{
  "n_layer": 8,
  "d_model": 512,
  "n_head": 4,
  "n_kv_head": 4,
  "head_dim": 128,
  "d_mlp": 2048,
  "vocab_size": 8192,
  "activation": "squared_relu",
  "norm": "rmsnorm",
  "norm_place": "pre",
  "norm_eps": 1e-05,
  "positions": "rope",
  "rope_base": 10000.0,
  "rope_fraction": 1.0,
  "qk_norm": true,
  "attn_scale": 0.102,
  "bias": "none",
  "tie_embeddings": false,
  "parallel_block": false,
  "extras": ["local attention windows", "gated attention", "normalized values", "value embeddings", "LayerScale", "capped logits"],
  "init": "uniform",
  "init_std_qkv": 0.0282,
  "init_std_o": 0.0,
  "init_std_up": 0.0282,
  "init_std_down": 0.0,
  "optimizer": "muon_variant",
  "lr": 0.00178,
  "beta1": 0.93,
  "weight_decay": 0.19,
  "lr_head": 0.00562,
  "grad_clip": 2.0,
  "warmup_steps": 0,
  "schedule": "wsd",
  "decay_fraction": 1.0,
  "decay_shape": "linear",
  "final_lr_fraction": 0.1,
  "batch_tokens": [65536, 131072, 196608],
  "seq_len": 512,
  "doc_mask": true,
  "train_tokens": 727200000,
  "steps": 5930,
  "dataset": "wikipedia_en"
}
Each number is 500 + 25 x the weight over the matrix's rms, rounded and kept within 0 to 999. Layers, rows and columns count from 0. Numbers have three digits each.

# up: layer 5 MLP up, 2048x512, rms 0.0819, rows 840-939, columns 256-319
# down: layer 5 MLP down (transposed), 2048x512, rms 0.0813, rows 840-939, columns 256-319
up840:522524516504489503471469527466502497518488485523451454492470490484526498479511489498521505484455495479529516522517443517488517499473462519464468546513475505490520494479504483513483467505482538
down840:548475478501496496519480463483464490488494505534518492534534501515464516478517500509511530503484534454507506465478473502455534543515482536521503530462455494474471488471468544472518499456475543
up841:535511481495490491510504506492533469518481474492514513523470471557490514496512536527515520552509525472523539531507522493509496519501503456500485494526494528476439521519459521505530483511482518
down841:472522560531504462525486489505520487487511540474521487510479484510467520488495493487508525483508443531488458537497525528475532503539504526504505496513492517530498490529485511522525494510537468
up842:529500491503475491541492510467509503495499525527499534545535487545485518524523530484508506474520484477527536503505482508519496575491438490508505473491484505515491483492483517513504513503494522
down842:493492518499499499472509479475505494495484485496444491498510483485494522532488485479486505451501494495525495493488495497515530526505478496435494497485517509495520479496498513524535515535503478
up843:511499496513509493525502516488493507509521495531451498483466510485499531519503470528522532502513509535481509530539538482498507469483528509475503486490486499476500497501539489487485483496479496
down843:479471497499517469546490566499484500509522492474463486495483507545506498479503502546476502536473478506505476472516511519523470527503548485509473477478496488493505516510496483508496498529477476
up844:480508483472520498497504453498472533473476539486493526504509514540480494520534478505501443464522485503475526479485519474490513563522523517516504524474498506499485491500499484509527488491490518
down844:494507506468473526474495507502506528478448514523518535501509474478450508475513492555485498503432505495513469447506497529512460541517492504542496493448512489486521503484493473498506510526519509
up845:522504436513522504497453465525522529501532515504482490487521471496501481524572489460499483509517492510502494511500502469540527481505503454490472473497468534496500493517510455510457510510482464
down845:483428480507454509521486464490493488495459518518498537454489465453524490506491518499524568514441480502457479536480519498522502481509498495520512507502486558460440538521466522468467480482495494
up846:510499495498480493495508516494509507472518449485494495454512507491511488512465468523508477560503529478532527475516480518497530513513510491488497519527480532497505520511464526495491547479515512
down846:510523463486494467483545499510513499502517547490526513483474469498511484487503499512525508504490480506483496501481508504469469496502486537493509478478520519504490466490480517484473473470509502
up847:477506543493456519545475495474494476499497508515472533495498490495499468485501488537434524471531523476487494474476516525516487500463539475477488476485516468570481527534492483529480485471552519
down847:509527503521515516514504512484473426454494513493497488550445463509478486539497498510477479491513501570552488507544510520483436528502507502503541520500511459514514535463504517523533542472462530
up848:500537509506521510507449460524577485529507517534486529502495459451506507502509482513503489462481461497474504487487572544519481501493490511516500509483466502548444486467443471509509472502518486
down848:552498485508500544482518542524519495467509468477535505459491498516466486485549499510497473497558546484474569535503490487434519491475430501488488510476509537486511515519517507498482504482488483
up849:524474505519520502523493505494519505491541433501473508493445464513499560496474506533486517484497530523498506535501513523487470459509490482446522464506529542502479546497453485505490544503508493
down849:537463476471485544506458458482494509483465516507473499473497488473542495486454516514483438517531526522516519539480529519510506500535540453516471557454518518470491478484497520484459473458460495
up850:536496484530487516514503498514467507490479496533489510481502486486492510506506439504481467490505494506494465518547540588527481435502501490495506480503481509495488470522519493501476516506525478
down850:503510533460506461515480547511553534490479498529532499452554516497469497515525505494487518484510500538418537550479499494509490457491483464534456501462522477475567482509479522475495493503493472
up851:533538548492471498479465533469490541495475474540486550576517511539502482462497469498474461506483496528586488540548445482496531502532438547468490479480545543524490507533491522486511485448490510
down851:477510519483498487510524501454520522534522554531558509547519500500493509480464509531468476500504467517524458481517461520507479501483513511495504479540524539492520481490584518520545525522504510
up852:458509545535491472468489470491518502506504496490501509489488500449531524483516532510493454520545533496477512496497493536511515470495472510509504506498521531463525522488497528528500512481484493
down852:462519509524457506513495536507504496502499526513514533486566547474511524520494525500515485459488465510515512471415500518524471528511493471483490522541518452473485514504527480488512509469494498
up853:476509480474537518544493500474470538516527498480504473515527499460537497463483544532518466526510507483516489499528530537529512502516478483497462516514556540541511504456496510496448515492526450
down853:502464470519533496473483438497469547511513527494492477460544512499511527493488497492509427482477510504484571494506540475485487470472510500498487483490511485528493510465512513495507508517498488
up854:516507502502474515501491522513532527506467545460489503487488514517475483508519481525524517488488481489466494483506498459504531531492509477491520562505464496501472462492501491534495458521476532
down854:520488509549490525490514526501473452512488534531481512513533531518480536499494493488497474501478501494480499493491477501517509473471505489500476499520525499485463473505492513493509525521536478
up855:475523467514548530491449510549474523514449509457477540486485492498484520496488517469536493495525512498487545489486489459485497533510494523521472454528473486458497523475493515461495467476514511
down855:504482526493497533514502474470493503504453522498517500519506459469526558521505490497540523495449517495454526488480478514520506478469514462526536485481500492517492529536500519505523456498451505
up856:485513463476500467502538530515504518496557507465460447471507514508460507548572482513545512505517498508474475469482509533581503553488528479469505531509503481506493534506497519509528479487535532
down856:479462496514495498506537508466507491504467526478482497482477466471508551502549460520491502506515524502538489490493536568529492498457508492485514550549506519505491545548491455496500481493507472
up857:522548467503514481465502489528489517512505473492464468531492452499494518563510514508558527457480511508495491490516469507506484460489502458487548508513489465476466483482508538467486506465518495
down857:497515485485484483499491531532494493504502494524481510484498504507513452441510507511508489448485508502494487506493507467490463489471478518499498479483450464494497499517509489514471559488479514
up858:490494529507520507486464494501507524532523503502478493465455508583560497427474528500477468507484466491501481445552495525555476478462518484528477445492451565523461479443491476470493536520515564
down858:499507521490540481488519476491454511503467508547468449477478574517553549516491553425508578486502498480514487479435468498534513472491463494507480507518522524491483517479481510490509540462484516
up859:463492489477483531483492538522451468503502478472506545553517506501528504530488536533482514505501489423497461519479524459547507514566505515483489515497484477479506448522501556490521515532492516
down859:500504497508513535481499550485507478521491517514545567540497524485476490476516492487506488479467488487505519506492563443489533556529527559465518484482485475492510462485483503515496491529508503
up860:509540512467507498492535519506483565495531440456487505511534500481529505505487466503532503540548503503508485490530492511520494492538473496515463471518476511465505474453447483483522500507493554
down860:508516543497491483455486526531497543481493466532543479482468521473491479496506483488518483484507455491504500472513502473483521507486545489504481524548502485542493509447467476460507498514511497
up861:530495488465490478435494515476502494505507497545535556513526494507518470504501510506551477519508493522504507502531527540484525479545526508464486500507476503554511499538480507523486467506500477
down861:458479536525487506509486494468511476479504508494477522498509511473469516486480507484483508503498550565460493504494518464534477515511479485511498487496505491524501469518524494544498484505512475
up862:476475496457489479536482508505480469562439497531505555471502463519454514496477499501539517453513505522476516470446477493482502452463501544456520493491534503504473510480492460517514537471497498
down862:520484451500538542456473477475538504470522500464496456515454537443493466510529558487535515490523480486477459509441540524520500450485496496516519540477518527522484512488457442451516516473502481
up863:496458497518530499497517510457504471494508507465481525467490510518525517493479480453502479515433502473484489530504499562542489503494523500495528527534525475486466514526481504502530484532460443
down863:529499510497506518512493499523466510537505489494489518499520512458513466536494526514566497523456491536544521510510530476455470511543496490553508514541492477548510506476472472480499535541513492
up864:513499546514490477487498488501468483440525499512493478535526494473501435520534479541546501523517502534520473514505491474508444468508523477489485499503497494488497486493505466483538494499508523
down864:533537543475501504497501480509492476510528512526476482540546495488464519508550503535522468489539482528542463494518464491472507485493491470497511542448521516453505469480516474500504479516478535
up865:496469493518499481512493453478534536478528515479454521490519501549480487512490507500496517540464480499530510497465527507516504500467490513526471468515488490489505543520499516501492489471479509
down865:493486531514478494501464469480491478522469521516483468466499520469509518504518499483510517557484490461482462496452520502496474544509513534494522483488483520500489511485518477504513508502486523
up866:532475463480502520489489490460545527514507492485509508487459507527496498505477487503529438480463495506468469477512535515473486518524522482512522502486520473488536536486498472456463513525496498
down866:518533467521481499500475490481519500492514512466506513513493564507491485511482531492518478448549470515504512522512490489484496527505523485497516494487480525492492504512495464503507547533505519
up867:502525514500465504483504496438549468514496513482489471532488546522490448491543534492529469477492508499475559507517494534509500475495484520506498534560497489514446465497472483528518504473482524
down867:499543527486501512528458524510479521502449515485505491490533489467490499490485487509521483510485482480490521523535446500488512551483511549478518509501505539493481496510497531499509506513501489
up868:488475547488547470493527512504501510529490501456498531509542539475529489525511493501503495492495485520512507486507516476490488474497479539454501512484505514522501465479506495495471491519540514
down868:479465519510510487487530471508503458500485493512502486506475504514508510499493503496476485476486471514522535513496511493507520513532479533498513508486479510492489510509512462500512469493490478
up869:455530491480537506527458497465467517520475526461501483529492471494459465469489511478533508505510509504520446496513475485485462542493499473528462529524522516512468520486499497457500470542492487
down869:487489509505488533494541510540537478477525543480515480513515503488491504514520495512529471517486505519521491451473530462504497497544503484520502480514497464481460478527486508508475452490505462
up870:459537525519515526493500526467457466507498541536506520520545498446499482533499500533464519523493475530502506502498500549466498517506518488506525489516465549498535472506503513526509511539520545
down870:495425503508548520498505479457522486493479473503475481482509482467457454511523494479524518478449521512515472504498466490492493500521510526469496489507465485503539453506512454507486486512524538
up871:494539509491498503510490509487568476484563511518498496483509516503493518469529527498499488505507538473547546536534540501493490492513454511488508498492515484472502473494518491477520549512511519
down871:494526486488490462497526502487485522479508522493525529496503475472520522492498485492526502510471501496513516515496502484543492522506502534529510514503513497493544509491519505523471555483492510
up872:517495466531501473434512444508530470525492472498519467510491505513498470551505506500500520487473530465482487469482494455523497469495479498521528574523495502492499538490464492459471465475526493
down872:465493474498505451564516435468487471481498457459465528512504447506483485518442471506473514491528549459481493474490493476524495518538566498497520578515535521525490520464490444499492508514497518
up873:497456483511558447469462540517497539509506463480477493523533476490532500532488509518470465506450511510496494447488512483508459508465517468525494513563523472496507525471528536514474477537585547
down873:477494509530486502507503485516504519429489537508509470451485485458584497562527514498545454525536543497524461511477535476506493468488554540512480456470525512474540528487537502461519469485514505
up874:523514496463477496516499499517543488441532478477520483462508502489503486499504503487512485511500525502474489506501488500507484490506509500501464509521507450492501493468477498518538523553521497
down874:488500460529468504479487479521459493480462506542491461515533492535471551535503472471493511483485526509498549491489494514499516443499495555491473534503505531490527492524512512505491498477515474
up875:542486514458465528524508520511516557502476491530496490479492500516509446536505512514468517456513507480505504515517512497521499534506520555488482500485498494467526514517507479512544517529468487
down875:503530501506495475462532483500501475495498472478492478507499504548524508519509498460506488518498498488508502503435452495531462506452469479528469494468473498482477509518515543526498464502504507
up876:514485510507480478528497506498468512512495516528465505474490473515518463506489504512507503480529506509493550483486509487501509488489476502508487513465538500501499500540496538504508480530511489
down876:505508504469536517517506496476523486466482486458539512515517490488489504500492499490512520479487495473510468501532468490516495521506523484496542494511464475479501474478519466467478491491488506
up877:550448498522509502478481479514473509520547463495458473556511537528502498474480450491516528520521480508490523474470507481532481505551470491495515494480516600502465520473483491441471567470473502
down877:493532522560480475485510480527528483496489522478504520457534476589503489488506487518523515496471497545520489553486470513535540487534504495446544483557497454509490518544479499489496483491477504
up878:547467486497483482512487468512471464484514493459504458549531517530478459470512485495440527491504490519524526503484475491489482516524494511531485509531485483485450541507471466510505517488486484
down878:502502518538456501515515523511487511499508473522530482488523491511523536476507536469473496513470500530504467483520477488477478535500470511481449501462487467514462535500472475501537519503485542
up879:519488499532493474511486481494505537469489512494496543493493522480497478526464474464532502525550475490466458499487478489517470522542530531508481510521460482501474517470503509514491513436522507
down879:450481519518497522502511476534504489494539520512524482523528484456533484479525527501542531519510476434506492480532480497486475475533526522515501511493523466532491522481523493487485496535526522
up880:436536519501510520507501502478481524500495477504501530521535505500495463530509475517476473482512478500499523505509481507490448522518486478452489527482530504513498475541517480501481514493506499
down880:445520494490523479494484505469490499474518486485431536511559500498470509511482505473527492502528511509479480490495492503468457484521473501484481531477537506529452483483468474485506480518467451
up881:510488499422528488489469478463535526469449504492498474473488533488532474505492502438470502505483512483527489475472520489512435473484508497501547493487502487507438511475535466526469491515585481
down881:514540481473524514438453472499482516498435429438513505510465515528528499535540528489477537480487471539453504522496548491501450498536492535543501499495477535524515535460469478540506538503462511
up882:525470532515522506496498510470453540467523484517513519456462509509463495479480524504521494518511488514548523475484417509461523513559502537491491444491519522494433513497484556462536511506505521
down882:510498475501520460491524500514546501526467512471489514527419526476469482496501501494507493494481428492487482458473448506468492478506491480512506479526489503512481521490519508429482530470505509
up883:520527450449511507472486421481512458481511473479462531531496490504545522538475478488492506514529490500562506473528506523479523546515443495496518510495491451508489464530497461495531506518532481
down883:494540519529534522511495444516542494492556460521479536465525533478493510527493530506525494494540488561461515554493529481514497508521490474478507468466527482490504541497507492486522552513529509
up884:484471547515528518529497448478509511514513478526521494514439527555508560503472494500475473474443504490551516505462486478496470469547487476489455494477508480510497533454518483477496547548471504
down884:493516519521495486521507495478523501553485475510501496535533508481490523521499532489514456489486517495491500521520478496506504556508470512525500451487481523510512518490499484485504489506485517
up885:487510496534484548504500515500497482531551498484516482537479470481498497528478491521517480506528484504486509472531513492509507509494505496537513537503518505485459466494506535535526480536504514
down885:523532492551491493554498556514458503499495521478455431529542454511472511487512464508503534486495470484479541548514496492543515497488485529536516548527478436490497491489456499492539509514499522
up886:485482520516534526507492520506520537503501489533507493511505495548472496458546498493514507509507505482510477496477521500487520491525524483471486486492446467493498484521495481522477534465452496
down886:487480542508515544512514525526511509535526513490480514526467491497536487555523500466499498475532527504499479533488472480507485459470515501478521527499559525536504505476545535550498482486503545
up887:506488515507504506511511510468523485484483482540532483520503493492513485449497500446481509508536514490500486472461534510506526504496519483515553493504452497518500457485527444477494528489523515
down887:551490460500449507507478509456517491525495509550522489491500487479515524541527484499526475520548503492528509516482509494540494556499444494569489546506467537524479498506551499555461510487478538
up888:503518515504488496481468443525533517484456500452488564477486497477509523491479491486517547519451459493490481517521458482509489478556505535502460504517549495438534528490516508488504483488479519
down888:520466513481502485516513521488509479521528514501487506494576499467509507498534470476470538498524538464521493493485512517487501484498534481502518550479509511480492466498495521496492477540497464
up889:504462522518550528511478467535526458514524496533494524456524500493499512482500497520513526511536464453487499477517537454489523503471469509500468506469495461530503499467481550496485541472503515
down889:474505495489512456514551464521491484509519471508493508510524575477534519473499522511492475527476495481517504457490502509482485478540488463481517488489501518477526521479519529502495503476535516
up890:447497460498481503496490554529510521442475488512478499460486507494538485538475513490503481475487484486501495470477490499483528499501484507524480474475456497495498518491498502491524549491435536
down890:520492519498479504498485531512502470487544515526501488529531498507513494508496503522503524512525476464523499494480476437532482490497488479494538544534504491506480522501540524479498490487476510
up891:481521544499495526479513491492543546496517531502475517463492515506501477504501500513507475505521489509476529478489539488522556538489513477495551516500494511496482493491463520495510494516467480
down891:509518510463488519463517516516489495451509519483504523516490479498505502485503490504496511522492508511495501505512473512437506470493468519493527504476491513496500465509469479463474485528502485
up892:492489507492475465498498509515524497518477485533504494493460532513493504523471458485510497526521515492489469547522512505510554481546519536483479534534472527465509512533506507486532506500521507
down892:534465515481510512485510516525523469548508489495493514467473544495502502503503468518497510533525465541492482496530493486474537506522491495502502507581506519496535533533523492494508499524442499
up893:531498488498530512467507477471499526459514513552502473484496486492536560530505476485458501486510487506504508481550529473492562473498483517485484477494450523519490494473469471536508507509469493
down893:501483527517477443528558475513515480512518467506503524485512532463514491470493543478518544511515490503519499478494474470533501535524523493480508517504562493528456451506534494491518466549488511
up894:488508505508487524512543562518514480543495502495492511489506464533457450497536527492488539486499479469457490542504488476463516450482493492491473527499442488482517501482511507499434482507503520
down894:490504474489479496501553504503432510489492487459470477497496505459564494531515518492482491512511513538501505550542529519530484477511510491529531496488516512506458507526517506498507484496540463
up895:530449483470510525502501510523475452507519505513515497520492507493543501498497492496506489448476529468504488518507477592499466466493510459485500497572475534525474470505534475518471516482511519
down895:526516495517463479523501462487459488528487534512481470462544513553552463513529495495477516487473515521505507456512490479546452531531497486499473547516466512527478490468483492483444565535485509
up896:488524522522494510444503481542527497463490501486483531477509514499471488495455517474515515490528502496516512497491468494515514519505487494496519497496486488478495494500514485467498504483511509
down896:474530530528461489488517462544485497490493516493492524484540504486490468476497528522491460485506481519528518492535495491479493521485524499489473489529484500484533519492515482499470488518485535
up897:518481492482474509473481493487478505487494445522541449465508473519503454555498486527527468502491525457547470489458519525513499512531539473508464495496471533468551526458482507493459509510503530
down897:509523512460477502518476510490512513517496474525550487477500520506490478453496446516461484499478504540509510534456485490526495535487514517459515478466469541493517498415542506517465547497495480
up898:486506492511494527507460504520500485503502485533465484514468468502507533496494510413537483463505518415503478495499534481496511532527489506474481496485486543517460484471505459495533470505498498
down898:501473519516514479465520515460464474520513524495443492507508467494561551495538463510466472528520450530510479474527518537496518508474473548516505546521487545504471520473496502483506476480483504
up899:506482513507485498516508536482483484506504525521498485503479509482532540554531509476533537474492509502500480491529519475502503475489514486498523502545512504452484497509526479490481503486449506
down899:512508494503508460500460491503482543481482515471512513505470507502530496487484489466502502536467472519493484536508521532510508512531525533484526489486513493466536483511456481475503489520483506
up900:465531486501500524479442499512474518497520516498512472520550516497490473484543512468535506553494492462496480505475503516507508507519512504496491499484504522511499567475504478521534489456497491
down900:514497498502515485513509475482487487530528528486482552490522527506493484475545509447521540560519494490497515512460462485488488512503523485534485499490476523483479530474491526494471535437467536
up901:500503488501501476512526481463518510519498479482524495504477546520512467509497481521505485490514476463508535471538474476508473482502497507527467526543556539520473497497506487501521494523514499
down901:476525511496507467535506464520501469436518462496510470527508506497517511507457504498554500512482491521502473474484457453506532457514513497530490498522513524440491490500538531491505477476476527
up902:522491471548512490466479558479480516463513451487536443494478547498487453483544498465512503518512509531532510498521489497491517540540483501531512509483531518428515496513450473541510473473471488
down902:519502514517486479486501512506482519533471464499471497516479473506507517508546492483512488491512475450502499526462512531481482495507513524537528551552532491535543485476478578491472472441522487
up903:493493487497517474485481489486510508515540507539454531531525511484529520501526490527435509447514499510505530541525488494492502509487435494488507481498469502486547489504499511524527520446511533
down903:479492487497528502471506522461477499460532486486522449510495478476514480495472516547497485498479509499542509504511501512481553503536539503528527514492548513509516490490497497463496520522501430
up904:552514470500557447468521501521520500504488463511496535504507497503496490510477528472472482486449495527486475488484534463455491533507505527534561533486487486467484507518572534444465484487504515
down904:509490527469514545476525507473485487492451492519520517547533507423476506511496501502469502466507554476516482492495494485463517510494529526461514480535557497508475531453495504481521461496482495
up905:519453505511535525504475519518497471516490554503517472501513494521483481467478500511518503495518490514516467510512514488499510494452489453501517466487512490473508506517490520484473524467497467
down905:504509512498538448478492475502460505464507479530498500472504540519475480555529501509501491488497532489510523461527510509535503502528509509518478484544458495502486524508487513496494500514499506
up906:536545461427491510483498531482470479550516501501487491531528521507502491550526496516544477515524440472507541520486540479530501493486496525520471491507485462492504489551518486524495516504514471
down906:522460501494453515518473547440514488535506471568520481497527515533485499497547505480547455493521519542483523540472521490528490464459570470529549501495477516511531503517510451504507523490512503
up907:503536493497527554510485482507503510432489517501481484454525509484509508548507464517480510460486517501455511527487517490503507516536526508484486518507516513516549451494568541450531508519528477
down907:513508494536515490514462504529501572543504480506507488506538498481524531496498471501536508464498504541480537510506504480500488529496508495567540509480522485535453508483490470496548469519531485
up908:471550483502491479445509487488452498531510428501506454474502519514533537478501476521509470524534500533483500506479536542508498505501497501458499509481505467505516476457489501507463491507495504
down908:524534514489508529496477500487528500473511486491504503560506469523484531501563502503509528508462515509503507501490504538517500501481478516479534466521473521499466487507468480495443518485506528
up909:513548492541489521493530505507498519517440462487510486492508538519500513475510449489483553488480479508488522529478490484496476521530485463450480555503526482476547525524446485513469528484530558
down909:495555494543528538524491427518498454492560469517498501492478503449483505437484495513521523496499486569473486510498491529517485473497493506468511492490515479502450515518480540546534473468495496
up910:485504465480486479482521480529500516508513481489508520515534493490484515486529492505511539511482455513490527501550493503483506460479537524510514462504494508480466479507499511466507469491468507
down910:496491514531484487477532481493490504474499498488508467505467531508442506491500528503533513510516504483502494495529504500505530547490501492521470512499488461467504494483476520521527497489529496
up911:510505519491514477481510478481482537522518493480535475502503519478495533527490543539487515472493545514537538487508458520485495433497494488481474501521522458464506498519483561475471515477513569
down911:483528472487511481509473520532465475512482476476474513503498519490477529516518444508485528480554555529531553463523534500476479458531485526525576462474537488493478478514525500502520525484485512
up912:516500503464476482504508502549494457498496529476508514498479524514464481520464520486473512476472411509494473490531513489486467537489450490475516487497479508509521515463498520439517493471507507
down912:497488480517477496498479491470514513559540558497508473486492503487471474557511517537488462491482520510513517510485443555416482498507497469481499533532483518477474552521499465504475489490458496
up913:472522440466522483516498509507496510511495486519431480492466488499519494472492505491471479502544476481548531480471485503530519464527495523530499502493508512497551500436486507492469497495522496
down913:505465544465461489509505561466514489456482481510481526518490477501466452482512492493437514446523486495513482488495492473491498506516524496556535493530483502500476506495488538507505518476456496
up914:532462470525553484501503564493462502491507490506514516531511545512461491519532500517507507494498517539500495507535493502481468479457480501497522546466461480490508467509492507443485525507476497
down914:462560513459475495494520550535481506493524523494508523511510505511509492497541523497516497493490494456497448517485466511472505524517486496522505530546505523496483517514489474508470441531526512
up915:466492467527509498472516499514528472522506467494471555497507529505527489477519523470500487466525510550485525476474509557501458476489523504509536491491545500545482493540499501505435514474489519
down915:527506479487508494473468479491476498510493498519563520518520496500510501523500505464500532508474537526476471531482473491491531474465524501525501479503487473506489488494485497490497481523483524
up916:479515541482519489489505445483529531505500509486471500498475471491513519543493502482503465485553492506472528483523480535483476502485497478499495491501504544476530496509499524514482498530500457
down916:475497545515519511524536504531540539539578488495505485497505503508474500509496494502479523543491489485493505443468506480487481505511454491450495515477517477496483493487531485516465523540492502
up917:481471519505520524522499469572513488505494510440498465490539532569487492467538479500476468502477481422543522490465550500491504501528489468508490510493499519531476494460468510488517483490453517
down917:498497516425511557503531488515501513479532458486509505482501452545427559501485483527479466484530504503482501458517502504472509475491483479451521546500454503471488510452503509518516501495513521
up918:473540485492511476507511516505481501484528507561519521508498493524538530498495513476535510518546485499499466508541507547492490537499533502479510486500482554460504520484427454461448487479469437
down918:504506476469522422490456523479477469460494433508495474513513398490486514526494530535521451457507510548492506502508499456488479496523531484519518492496501481539492506472470504486510518513509504
up919:489501500491506511500531532546504505512488470506500489546508493476513501498479444501519507485486502498502466519547509509488518528526516523502518487478471442483495533511506473483461478507537466
down919:526492519538453470546495478485479521500497524483536513441437468527484495471471469486514468476507483493516518515492562504510499530472506487497479491502501509529480494515495505497556481452480493
up920:462482494414498484568533524521505530506478508479511516489531529502534470467538445483502491455463477481501486514520456479590492491502500534444476523527501510523497513496493523480476466542516516
down920:507485511486491547545500524557558526522482510529525469532490473543554531522504518501483480482470543551498559490534483491563483483517484528456496488533517491472478485514536537516486508519450509
up921:497454524489532466487448490532510548508510509476507504436494540497497502459523562491487486527518533495513532504477483522508505499536497451497518508497510491500506503503430490454515532508488559
down921:507538442457483507495533560467463476481542474509499466445513458497526523423509492490474526510468564472444478515472495523531522481498516488497493505506500552520519496524528508517540553508564522
up922:484508503513523464526500511506527490497459547485532536462518475517528495467484563503516530516509502548476461516521507531524494511498474504505509528515483497506527483442497562533538496526523462
down922:488484428507469488485517505475448507491490513518516507538512501461536476472491521488487492511498475498537527561529483552474559464495471462496501493558477491508530484498534481491543503495509495
up923:542453543512478496505528540542462485491483477531508500482510460529484489474458484519491487472484503486472482537517458498513391494516493506503510524447520536466490476507450506494463445492490547
down923:527513549497494520472499532499524563500525459508534535507491478561518532467460465514517494474464456523499492495514523506517527522487431526552502503461511484455536531462496492493508454495519472
up924:492498518505498484463472522480519499476484486506503499476511476497477471531536518494469464519523537521498513530522459499498446504494459451535488475542513524482502518560525557514478499496527462
down924:547477493476484455501514522499499518509472538490492530460474487473460504475471513459493489461504529487495485479462460474521438511535505507482497529518548481508539492502512483522484499485527523
up925:473487469482493483517501490501489531492492487528496491512478490513447498538478492517471480507497508500498508494496522498561499474462530525515489474503502527509499471448489512459523503532513517
down925:510512488497504516500483500478522518495505490464500499504546495524500493493485477542515494530526491496543483456499523515486474524486501473536500537514499456476479480457518510549485512475533542
up926:517512453482481498489527512526509503543516479496454497490494465509514505482522510519505483499511483477476510514496496498536491526481475487487547513533534514493507530550517478499469483452475452
down926:489491488503461527534507472463523505516505486503516483529457510523515499520504539480484500511450470521468507551539496528489503527491512529504457494505540483482513520465482530543470511528504493
up927:459482512499540509504526506482481528495453519545500493462473488478484492508510499511504537531499493491528513541523476522527471498531459546467507498463520494511474498535520482503478490480521493
down927:494480539472508514481519461460486487519501492548496477499510504508507515512484484513484513482453492537551470524499498529514508474518502557483511497500505504537543481533467494511488526533498517
up928:522493494453485507484527510501494505551535463495494525477502504533510467554515465462476502477503503511490514474472540557462458506514492481474513495500456457493511574471536495508523485488522493
down928:488481446485532529487541475482548448485478520497481481479522488460531442505484514576556508509516459542496503490487491527509519456495483455533544547503473514468504477505516527509529520536523552
up929:512488444513511504531498489486498502522475495508510470501508525542515488481529517441503476522483519530494500512484537519471515495522457534489535471500520489467460483491467537466478478474475552
down929:545529496527526499503461474500477484500515496514505497481472530488539536498520499519505498506545508533458550527492523491489497487478520488469500506492501532433482505507560475510514489522501549
up930:532467524503487440514484485519550542525466491464512497513485470552491575532501467483486472482483515502503479501501470426449455434458511496501454455522493502496506481464426501497529523506425481
down930:521516545496459515519507496476485535508471493502535503482505463485500471510516508472520492455545533501524481508476479529523462516531514490505512510487503499466499502487497507528480550516482505
up931:521507478462515493505501497546466471505530529503476473517490555536505491489520480482454504478474471485539506501526573573544479476477488514539512499466492497465537507494501543509498498520469483
down931:544508473489482504499491491504456518480516504484489511534529528487488476514498494540512459528514535472545487506551541504489497453511506502507516550524511530459481484514524515514504534484535494
up932:485517518484485469563518489528489523525529500505483562521479519529488450512468456556512477529508446536523538474504497476459471511513505499495482535469511496525497511510491523546513505491519509
down932:482466525515510554491457503476513466453466499507519495474489453523510510523498464500519502463539481447474491494528502480501469496483490434497489536502523509537525500503462492486523473489521482
up933:486538453466501507543494438486482509525416494522461531534502435464480515531502528535510488551471472464491519507511536502512480505510521546545491490515452495528483469495511492539481543522487514
down933:492476500485473543468465497508531491505536499528504473488472529515479523510475478475518544526507497530526462499541561486536537471500517473481486513487561489558493521566499465488463497475510473
up934:522495532499491535518454468496497539535505522496469545492517481520521520557518547515465514493471492538498482482455540487466528523524470454485494477516522490492456479501408490510534502499510480
down934:470472575496505473493473535523492464471495448472519513520490468514511542510519533513489538503481539511564483465505518473481480497489510521495470511539524480494538519551465513508542510547485496
up935:460473501519531464489518451511492517517495502498511495500517492492484528517490468532444491533531515522529504495492504491507484490542547449443505513510544545430495514494479466501519479526490522
down935:518525502484498499536528515505485492500525513503482445520548523491467489515456442499507523485512513509477477487503475499510508456489517515503483543464451505505476497487501495462477507470483507
up936:530463527483493444489514467541467516425508479525509512499530543535479509502496471500503515530393525473485485511548494509456485499524523453487508501515506503467525509492508491490512516515478511
down936:510485496499510501493490480492536514488474523484488492470494545522507547520503514469457537510485490518459490514517538480488491519531518506460554544469522490512471510545474506476465493504474494
up937:506536503515493506510493505512502500511508527503511508523533490494527510512537486506540506515489498511489514490508487521522486479489503490487536507500445495502506508482494493443513516508510499
down937:487470474508489493500469485519490533514514467510506526482508511508509502486495468518492514507529502519477495514527562487525477487515477501489487514491524473499484492511490509502499519472503508
up938:492465510507444494499477487501463526508484516470501475485484453477529508515553513511484491507534481478505519509489490490485514479463522503501469499480497484466540532458484486487531498490475459
down938:498509474472508507482482514524529434512543491498491496522513539478520489447476476543522522509502497535488521514444493523446523480455506481523519464508557512535449528459520495489478470525503510
up939:497497488434506504504524470516466515481494516494514511521456485488480519514494477534503504525524543478524495516507496496444466538466484486508504510518473516486515479532503518500527497481530507
down939:497466466537510517505498508487539489502527522491482478542508489508510506478491517481539526539568488486526453537524512489500447479491514489462537497498500470470489504488540452451500503463468502